{"n_kv_head": 5, "activation": "gelu", "norm": "layernorm", "positions": "learned", "attn_scale": 0.0884, "init_std_o": 0.00528, "init_std_up": 0.0236, "lr_mult_o": 1.14, "lr_head": 0.00543, "warmup_steps": 200, "decay_fraction": 0.618, "dataset": "wikipedia_en"}
Each number is 128 + 32 x the weight over its row's rms, rounded and kept within 0 to 255. Layers, rows and columns count from 0. Numbers have three digits each. The size before them is the row's rms in percent of the matrix's.

# layer 4 MLP down (transposed), 1920x640, rms 0.0391, rows 1405-1425, columns 320-479
088:121177116153165110054106099130087120078139128132090127065115135103097110142054110105125193127100156143123074138093113155123099155134110175132114125170131057094169158085092183154148205133080125213108100117113083132133155083144103098140122134167127092107166112148092144137074151134169164087154162110157122146109133091133118145109108153099146094119109158104140133177156136131127119108104115122122089116096122170175130167138145079153075142138099116106145109139125129114171106147164131
099:112083113115088116099090004175109140130100114103204086118110105134104116129137134177126096088059199137067133122177142092091210145112124184107164115119127168126088121134137096077097153216105090148128141149174100110150017074158114171093146097136132133186095130088146121140116130119164161142132146154132085121107159104143111114139085081154109137090146168169150108196143147133196088109117161118130169162132151119082101140140169198100156129117077120178096147134151154093177117046109118
099:145136187118059119121170118120071128144117157113156163123203124116087079141136126143081140109104103131110124083114127072092215091080192103137128097098104115102154127158099114149144109093091128129146092113155135194071169122132097126107126162148132122166160160165046100092049104150146148088097065096174123067170135149113062094136140145153167194127155145105179084132134100183115131139122204101124161132155086104170111124106186107107136149095106109134081131118132103152105140118128115
108:092155092078143127117121105119199094087098137135183146122115078131147116070099110110139146057163230139150153170143130142143079094143162206116149102132128125100156144102108020195147166150098107127078146156161167157131091127112094120160173090112122193131135052132109169151106160129122097125114232089094048096093098121158113142173164119124068121101118090114101138125070159154136156202054136117152121117098126054110096107098125142093109194201101118073157141086073115089152111142186132
094:117137111139173146083181116125101140166155131028137140135080069128130094113106147113147102155150088097061116179119121105131103075135144109129120156106175140128136110103099087119129116062119136127132108110114188110143158121152179163144183104130133133127103157157076080161051137142147141176125116139096150159147167119113095147160159090110094148100170109162120135127128174136115087133133147118119137141167162144150113122119144137196058162127051187119113091104125117137124099137058153
099:070120117161098054136106170127169113144078116103112125099170209051196130201172143118117104150125133161116151157090128176168098141148062100147102130123175127171144161147138147113083126100088166106143139083128154127116150185164090131195149151110146114105155128102128115151151113151143129143117126092105124166118157114145134152116178085156173178122158099074108145115143154116102129132106122173131135177078154133156124095167144112110140189144222133138150159144043115124173116119093152
098:137147148080152153245136122218120111108129193113120128132125149132107136109136119111118132187170113097156120109121123085191121145151152140157133073149098068124119110118118073153145140120141126056140133069063158142173137136074140133099118138178077201173091132160128078172232176063166111116131076118132126114165118144133146127188130160156181123158128114113193100125089178098122104123065130133201154163114125218121135126136159086165135116087087113131164140098103122127123104125167112
106:094162111083118101107106082141100167220125076161113158132104130155160122117103128164102159093095142090145173090163089138137139115136109085141145099116081117188122176139081034162133131115135122140145124120062125209161131154130087134101103115117126117194085127157187118130130120144156131154180093077121095116106124141122123099136133154195094129129135128133091137128099104136129162135099157091135095105066121173171141060137107132101121121170157127099162146129140127139110135116170116
094:088159177165140135101122121102139134142096107130064123166168088169129103166135157142095120158152141163090165155127152130174204144125136049061142104138110096105159149115102125131148123115156121113135137156163125143110145121126176144106103074167152089146096164066164130120154124099139109197147112120110044134125092157129114110140121111185136139176138117085126163151177135144102111141089136096109111151132135176125145074149167156090095100142074142125112103122140123105102089131110078
092:189183169084068124143132131140181117078169177129164183147134108126143142142082127108113184127146147066134078136142090069165149101073153118170127132093148083141133099135100141150112117129124158105139132167153081162115154104070084129161051115139173132113096158081111131076105094124099166119095137105125140130157069114136106178155155131137154154063090135190137150185181108139099113137158143180129161127134154100174119195170139152161196145144155118128114064119141132123074195074218127
111:133158121153087117103125145048123077118145180125157152084130123145092123104150180149067077113172130160095117097099091142090156056158130103136136122139171160120151118120137198136113149121066104169120210085137137095079130099105137138192191135137069068120190130163106088129112144090095134084148122162143150140122167107085140122097135049045083094105112207124214133136112154094138150113156129151082074101153056084088128102175220136091178151099151168134143185062115143135142126170146159
098:206076216106244184132130055138064149111154120129095101146124120097186196110122089095114110215174172171093125088139140114136105106092112125143130149118155138132167149164140140111152096154092128131190158114140127137104137166111098168120146142088133149135122157127135147123134109095144091141122131164080104073119043060082063150150107109100083154103094156139131061121121051137115144175137172062120146108084159127184069145136083163161149183140085107143117126136088186081188096141159173
087:153114138166133112119170153131120138136128123159244162124126124061156151131146101156112111152102089090147174115102163129116116094153140128176092131102121136106078129122085103157056160114081137086118129101141173116102088121174120090100119135141115099101083091111114115133134100178084120165150097061126165122156153135086122134122154199195110148063156085161136196078073157180120127046069132082136147118133124086117117165074136083111110125168105114144173123080164187132175170114145118
098:139153103105116218128150130145109137108070187167134082126124146180104135113147073120125122113144132138110095115173090166118176161103125190114084085152141116171090145123168172192075120080169089078142103154147172102066090101194050080212169128128106151184152066111170184127140099112172129078152102160133109159190194126098140133151095114083081125160127142116158145135119185163095142158127118164127131110106171172094125107147114100118170095151124146096088118129207091170171069137117127
109:163110187098110163141139137110126094075154198095122129131167114141125111130140088093138074095110148152116098138102126121131103119129095221115135162153084227149122058156130138144126161106189112115138099114096096127081206117129136164126153185193106130103154116145090081121066202127113122136162131128096139105099155099142141179121159138098088115133134097171140097140160092239108137153114126067140139100099109084148120103093175134138203134111116108098157129128104130138115095172134147
107:132174088100116085110110137104127074096134120096108109204078120138146141153141114097203117154175117130150129095138096159101089127177167138156182143167185193124107158083131140120048061063155060176125177083135193118172144160065139116110069150126115136105157154163127149084111114121103056093130116140119058099154124161107125131131090069135117149071147122128104125180099132174116139129127144137129106127179130095138162152235141076119115095179090160114111113057142110144103150102147114
102:185227117165115121136112083087116142050154128184116049154161134162109154135082082086112121145122170127140178137104091161157134120133169169131064172111114038145109101106110114089074098082150115171127145113173166143149101143123155110158119096126126140133088119120133124136131122148123155140115159197050087088156165142149113165132192126163153117114179124126142116087145132151118108165136157124146066042134132189144140149103095149125095124117105118110145173080135094101119153096131133
090:141134137090145163106102123071137162070110065149166191114094159128107099129174150109127111154129177131091151157104109128192135107082133128076144087173188158133127176145085068154113134128086060104134125134114133075121163124153051173093173134174154132180127138114127088134086124137163110165190148104174125134125119094129144078095175097140122149151121057167131108087165108175171110135144123165189100136190139187180085137115179137127154167123148133126068166139139098128152140113148164
098:113183113098107138181143129166092172188114137157153140085154172221082121126196163136171173122151143151116095067138084175160152146157128112125088134145178161048104107129144114178103131102134092162190108109165184147132134140099122143148114131087138157085159088101160137128107094089143115135144225102172142095111137070158093145111135087134144098135103094139088145122107140086119079102155058143138129125068090143129096123104157148167089167118130145177087152178114094015164134141131107
092:112113170111182140101086187116129119108141125083204103144159144115099153103133086128121166126122117149179115156146088113119087152178122092168128232107101111119159132158142132167129128078069149082096163141148109109140109129159148162155149117105174086091121191184124119135086100107114100172184196122160135147089117193085109115091097101122180119173135071131168116134161134104146124113066067156115053119141068126143146123178158156163106100133167140153122130106144136116128144124123173
103:101150129092128123145131203084118062147125149208127175068136101064184092091156138177150121172087114116129147117147167209133156145134117177115167151130127106119127027146145120119096181100132154106177130091164122143134129121155099156151112115085089159126134145101160068115116156186142102146151114159099113098125087101152108118146093151186129144173117100118111076001129178103107119189173119132177109128102117147154179108157120148134185102139132124184200098150144154115168132128101190
# layer 4 MLP up, 1920x640, rms 0.0441, rows 1406-1425, columns 320-479
101:124089108216128098099092126066170116141179155082136178153104139068105076148114078114138156103127095137120135133143151160129105185145150088109079150133117160144148166166148107115152076140131103085149134177113078173100144120155158128146177069140101152158144114133160151063100139133147138130133142120105071150132121165116175133107140105142155124113062093043045145134131139111193147082072064079134138146124130137208162131158150106182118115155187126113078096209139159165157100138106128
104:157155082115138124205107122140134109104103052134098215124108132151122142115182087123136127105077173124083108158145164134120107101117186106186153150187083161157119176152127128119120117107129167098174145148102136084104099119116126076106089086150137148117158095128076136116119130117115186092199154149155117109128118190136136146140092095134129124146131172098045146123099037140074136136174141112083079120173171127085107068159168168170112100139090144171166134075143144124090128146142129
115:088116108093139150141104100194166150182160148145122091140178196084126080170091075134082071089147112174152097130167181151120164133098193123136134110141138111157115165135124155109130097170174135075159071197206131097139164125099082121095135097133126125144125143107134144116192109137152167198128088145146147127119140121126129100117119126052158132095141182074106142191112124098149103127108179136133125100122113071162141098134131208130147076174184026053175172146148121128123185162109108
094:087156116141186106092166071130148126174088129139149166128129156118154166126105101123125081145149177109149176173142154115092120118089141129121132112161125094119126082132089085107097155069131122204131188075167160103158064162106101146124166151156121090042115133124149116100116097092181129167070133142162069144159160087144117083146115222134174078107095094112132074191139130104151113098089174180155122087125135138106158131049111128126109178148150088148112104110110169070130027111088127
109:197191154149117096144106113139124096113119124097151109117147066148113172165127174078092102127136047152148100079150151114174088080074083078158111117171099142161099204152126113167125090134168134186187175115106117072107109078142083112083114109164213124115194160131096138125044130195124115131091117049135146095150212073123170168105153146133107096126151120071122113107121118159114153145190150126143082143119140083125038185157138161110179128129177143133108224127092199183037132094109132
099:109182159118111187137126133128110122118122078138106103110079142151085110099082186163118086140111154172152151148163090151093116157109141109157208152134076148121160154135161113112120101068151119133147164101117086151126153131109122139140137174091183107144141114131121112168127137170155111134143180137106145184109163137097140113073120147128201112065176137106076175103193175111194129047102094146079117125127151128097129146081116144146100123140181106189118068125172119106156183125128119
104:184134154125104203129145035103089171161120082080115142138086074119125108067129138074089046128168128101119075078179203166164079122128093122090154131071156060225170140149096082121120174169155111217126107110147122173137120046104142106129067156148177157186143127131139116159154160137183100139129128138097084068110151132106120110148110169159122134144125172122173125125198123098136132153205138148115120129170104139138120125098115157116102115133172155156136106155080111142141089117118138
096:128133170137146156090110164120174129143166153148109150148110086177142088164120116164105125168198126145132160080135110132111143126204125154107161153100167151110104148129160106148116118115104092058055148142149106140113142054091145140170095123149131129161129110149069132121121164102133126173077142148045128191119198184121113161162158085080169124111109117129082170138117187076120178131114139150157077152139118142101136093139139196081145139168112133149156135126142074125139131134089102
089:108105147137111107168086157140183138166117095142121074086104102136163108131148122133165135116164124104123124185138122091158127140149160140138140105169094115107047143149122151141148128136146113106115165189075138128152126079097129106202145130128106144110102100129185079134096129112169125088116134147146162107119125148169087135182091145041126131134148164141172093124129163126106128135122079191080154117111091109150141088145107182087100131125104060137177148133153178118088138156122115
127:118148115082097113142109106082145157111038136132107136115107157106119083110170043137110126126144197115165176044107115122119144124078111071156131090128130101178160136135105169090110058097116129142108133120130087102124106115104132179119120092161086117101123087164133187075196108130146133116126112154069161121153169083201143123158152157083120110129122094139152202113087150111094155132132099106077092118169108120113123043083134114170141134185202091124134154190167152175153107181152086
092:091093116099102136063101164147173110079097129178154122157114184140097143130122123155095122055126114110177120129101195137145174153133162069103128091138125148139141143106166134138092114133128172114124077160143152116213140120129102130116073138203158118122140160129148128168175121086149145116125057115107149115148184110130086147121109202128117061124134128136114097134078139112115113147142116131087129154167117131104119099126144062080182119175131114144113056124117084105095125157099097
072:140151125135183006161104114128112132159068181120116124098133113158191117197175111111141154116164112105139134111139147109102130139151166147092103115141136125091143130173085155131162104120136098195092126152207142114090088142169123171145133130144090138059143106106154147128084127118121178102160156181115129149144106130148101152157159099136159114213074093074142064153135109179142132112130162134141131220121150144095184145159139158145135175180136155146079129079115124134217097091119140
094:139149085123143147115161133123134140153142097117105145112147140099187083132125145118086114162122113147154140166117175133134082140090115114130172061049112124111123092142095153082098142177103086148095088135099156161071172079190135221040059149144104092097145121130156094200137144137119170113080141164148161113118067163123137156083116139064121073127157155145139062112180197114109059105130206112177146128134150161093079150189123166077123093158108135131111181130098099050091129110081127
105:152188093078150198114108120154094060065157083125116127157143057089091100131059130114174100112095141157117109062104171177160157112156084098164132156086076094180191144087122112135095118132138137100113120137119135079136149115100155118110139136085186155067111121117156109104088158114129145101122117162099131143127139126098104147117148124156142084109120097085113150191085114185148110092142065089125156137184138097199159194151129067093105116114129108094101105129078093125137143086117136
104:162133117138139152108150133131167106046142149040184066186177120111141123139171131128132121130150105132076117115125152227073214057133140065129121106106105139100126140136121123126161157111121158115134085110092108155180172150148139089154105111159132079102123095110116133138111141068110113153087120107119206137111093163093163081173093103110085069160121147127139116148079101128131142107159141144128120144133120122156149163116155142112144136168106134114118131098141114087147117074143096
104:128139140182151220078143110130117188073130118122142093133147079148148172131126112121094157121144122162143056191093124150077142133139101177118138129143130109123162099158072157103106157116162082091130130097141129081108068161150120102138119127154129196140158077120098174133075119133122134176137090088219071116143113153143003142167159106107188132074087108048143166175077207075145091186124119134108134091139160113157170108144155144216104098147150082151101126149098123069157159060147121
099:129074091170103149105112192190129089134149137163092111121064056111141109171086125146202122102122145083183144107156110157119121064153148112161061058132055140074147132058154087105140087141152133140151115107109083154100117114126077091094101134182146135142165149110135129122085170137122131061099081126137051170085128145111142028137108082167128146133162097139168188155142172114143124133153055183074156149083042136173095125151126134139081071161122126107119132149147175123094083098040113
106:181163139109130152139097142137082071145133105121155147147152128099228153106116111071147118133120132165144144158151135176193125120106115099148079149171104136080126163140153082120065144125106092216202173073153158097164117063090155072131135155108164198113123157176119141108121141116139164120119135165110097068117108121158128185142178176152132092177110111189101151166191125080138133104158095042143103100196082160108102152147135089202111118117146124136144088130130107114139161110128067
095:136143117190125162129111141102130102138094076203193168127143124134211109073057117080136154117147079132090135159128060116119144168153094185108103151112129116128151067120115088103109080176115112163126152061143164127163052190096116175116126106137166141127148140107142135154131154124123166166084036124132123093126143139123093126147159103125081090163104154120143104194103153103095136202143137150145107181182153169076143136138111140117111117190141104195145108120147157144116190095138200
109:149143154089130057095115168143128122122135172178158167115159104131110065118143212099159161182111065147082140114154106165126128097116153189104192129127129174097153094122098160139095160138164151136167033150117125117120255142157113121094109127162155179101132147125173132157133044140134141138137099150169162155110127146202129084108171111137117104129133136126127108167103141090212128155156139169118054150118143125168131075110153076124145059162165080126105135128122136107116158150121092